Each number is 128 + 32 x the weight over its row's rms, rounded and kept within 0 to 255. Layers, rows and columns count from 0. The size above them is the row's rms in percent of the matrix's.

# layer 3 MLP down, 512x1344, rms 0.0775, rows 432-443, columns 112-223
size [103 100  96 105 105  97  99 103 102  98 102 102]
[[165 148 250  90 137 120 191  87 121  95  96  85 109 162 145 152 152 111  91 180 123  73  63 115 121 165 145 104 122 170 135  91 128 132 184 132 195 160 189 189 207 159 179 117  93 129 131  97 142 132 100 105 117 108 160 178 128 186 153 118 109 184 162 120 157 179 110 111 154 127 157  94 101 119  95 115 161  98 133 138 148 126 166 153 198 152 156 189  86 165 147  95 182 114 104 107 150 124 173 123 142 160 131 201 133 111 128 189 122  93 152 113]
 [113 155 131 115 129 100 148 103 149 178 102 117 111  84 159  78 138  70  89 146 125 138  68 125 104 132 123 129 133 122 136 148 113 134 126  78  90 112  97 141 152 123  96 177 107  90 166  95 122 128 138 139 153 160 180 143 145 134 109 134 174 166 122 145 138 106 134 107 142 131 141 174 140 152 116 136 172 109  93 117 118 134 130 119 190 121 103 135 143 169  98 107 145 114  81 201 115 115  96 206 132 114 139 181  94 124 148 111 132 168 129 182]
 [135  92  99 104 183 156 109 128 115  93 100  77 113 122 130 119 101 162  99  69 115 139  73 116 153 205 160 137 100 148 103 130 124 150 123 120 149 116 104 143  46  78 143  98  91 139 151 147 115 121 170  41 135  88 104 132  99  93 111 139  72 113 154 126 114 109 112  84  83 146 119 178 171 165 111  93 134 104 127  99 127 145 140 142 138 107  60 133 132 173 114 159 164 171 104 173  86 158  88 139 192 126 102 140  71 138 121 141 119 157 174 175]
 [145 104 133 140 124 125 106 117 119 122 113 108 174 155 147 144 167 156  90  84  85 148 145 123 111 131 148  90 168 143 111 129 138  97 157 131 118 113  59 199 212 136  97 148 152 119 152 135 177  78 127 140 124 146 132 141 139 151 132 129 176 152  47  96 110 161  98  94 142 155 142 134 120 140  89 129  98 113  92 144 124 136 148  86 120 121 143 127 132 162 126 142  94 120 133 114 169  90 118 101 172 150 102 139 132  89 122  98 169 133 153 127]
 [126 120 137 128 142  80 111 116 114 125 103 105 196 138 129  95 103 117 139 146 135 123 119 115 131 104  90 150  79 114 139 186 174  69 123 178  49  77 114 101 105  78 139 135 111 128 111 144 144 163 119 125 102 153 142 132 120 158 163 150 105 127 122 129 157 116 124 126 147  83 141  95 142 152  86 118 131 190 152 182 149 150 162 147 176 140 117 164 137 117 145  80 176  67 142 163 198 180 148 158  91 139 164 112 156  59 156 153  98 120 146 132]
 [136 121 127 117 109  87 111  98 170 151  74 162 211 228 153 140 135 161  99 130 156 155  95 129 159 149 150 125 147 107 118 126 111 141 158 171  65 210 128  88 146 100 134 128 136 139 161  94 136 110 118  93 135 105 206 107 122 111  87  91 133 171 165 111 102 118 115 122 115 129 117  78 109 136 198 171 176  98 121 101  76 147 119 130  86 190 125 116 102  96 136 137 159 143 172 131  97 115 111 126 124  91 190  38 108 152 135 153 141 166 129 102]
 [120 110 182 184 128 159  53 154 115 168 131 108 126 127  87 137  65 144 162 153 129 142 108 169 170 115 116 170 185  97 144 174  87 191 148  89 143 101 111 140 173 149 115 143 118 116 105 111 142 129 137 119 142 145 125 122 132 121  98 121 105 153 137 168 116 131 114 137 128 172 151 125 154  91 127  84 134  93 169 127 157 173 116 132  97 145 144 123  96 100 170  82 156  77 166  80 156 171 140 170 121 147  90 157 106  82 103 116 148 139 135  97]
 [ 91 100 152 150 118 129 150 118 163  75 138  58 128 102 125 124 110 110 139  94 157 126 146 124 141 120 133 120  86 113 209 110 130 127 138  88 126  57 160 176  94  96 105 129 116 156 120 124 139 141 126 107  98 144 112  93  69 109 112 125 122 126 125 100 134 148 133 126 155 102 126 197 121 100 155  88 172 121 115  84 136 187 121  65  89 176  98 119 100 134 102  74 182 128 116 213 155  99 155 155 173 163 151  61  69 120 166 115 103 147 118 103]
 [113 175 115 152  95 141 145 132 123 140 131  82 132  91  65 121 145 129 190 249 164 187 176 152 147  99 143  87  83 173  98 122 151 132 157 104 106  86 175  59 181 135 118 132 126 140  87 150 152  44 194 146 224  84 143 122 151 157 113  99 149  88 120 148 147 123 142 152  93  69 133 150 162 132  90 142 146 137 113 111 113 130 111 168  94  78 138 154 123 170 106  72 157 177 190 147 196 101 187 168  94 108 150  85 147 107 121  96 157 145 148 177]
 [125  94 129  82 119 170 186  89 109 110 116 107  99 163 171 157 104 156 125 103 143 134 111 134 157 150 134 117 120 141 107 154 163 168 139 187 103  66 126 169 131 177 175 157 111 112  64  99 139 146 113 144  88 166 129 115 154 104 180 132 155 141 124  84 131 134 101  92 142 143 183  62 116 180 114 110 141 146 122 120 127  84 119  87 136 120 151  72 141 175 110 126 134 112 126  80 123 179 143 134 158 164 129 126 103 179 117  90 117 170 124 109]
 [166 117  66 104 157 159 155 117 196 153 144 184 122  89  91 155 165 171 109 182  85 195 118 134 155  72 146 125 120 108 109 109  86  78 101 143 148 130 142 125 146 158 123 119  95  66 205 119 117  72 153 128 164 136 116 158  58  70 160 124 100 184 118 176 124 148 127 170 127 104 149  95 123  75 151 175 110 141 137  77 112 123  94 137 169 191  91 100 124 139 143  14 167 168 137 162 121 106 165 173 151 161 179 156 130 114 125 133 150 135 129 226]
 [121 207 185 137 113 137 136  73  93 120 138  79 149 109  93 115 172 159 162 171 136 187 176  98  71 144 129 148 133 126  91  99  98 135 140  73  85 137 142 146 162 173 130 155 153 147 151 118 176 159 198 140 172 140  59 101 177 126 117 123  74  99 116 142 141  85  90 184 102  99 119 120 158 121 179  90 165 167  81 151 107 167 166 173 158 167 108 118 201 143 154 124  61 167 103 159 150 152 175 167 128 148 105 138 146 168 159 138 151 172 166 134]]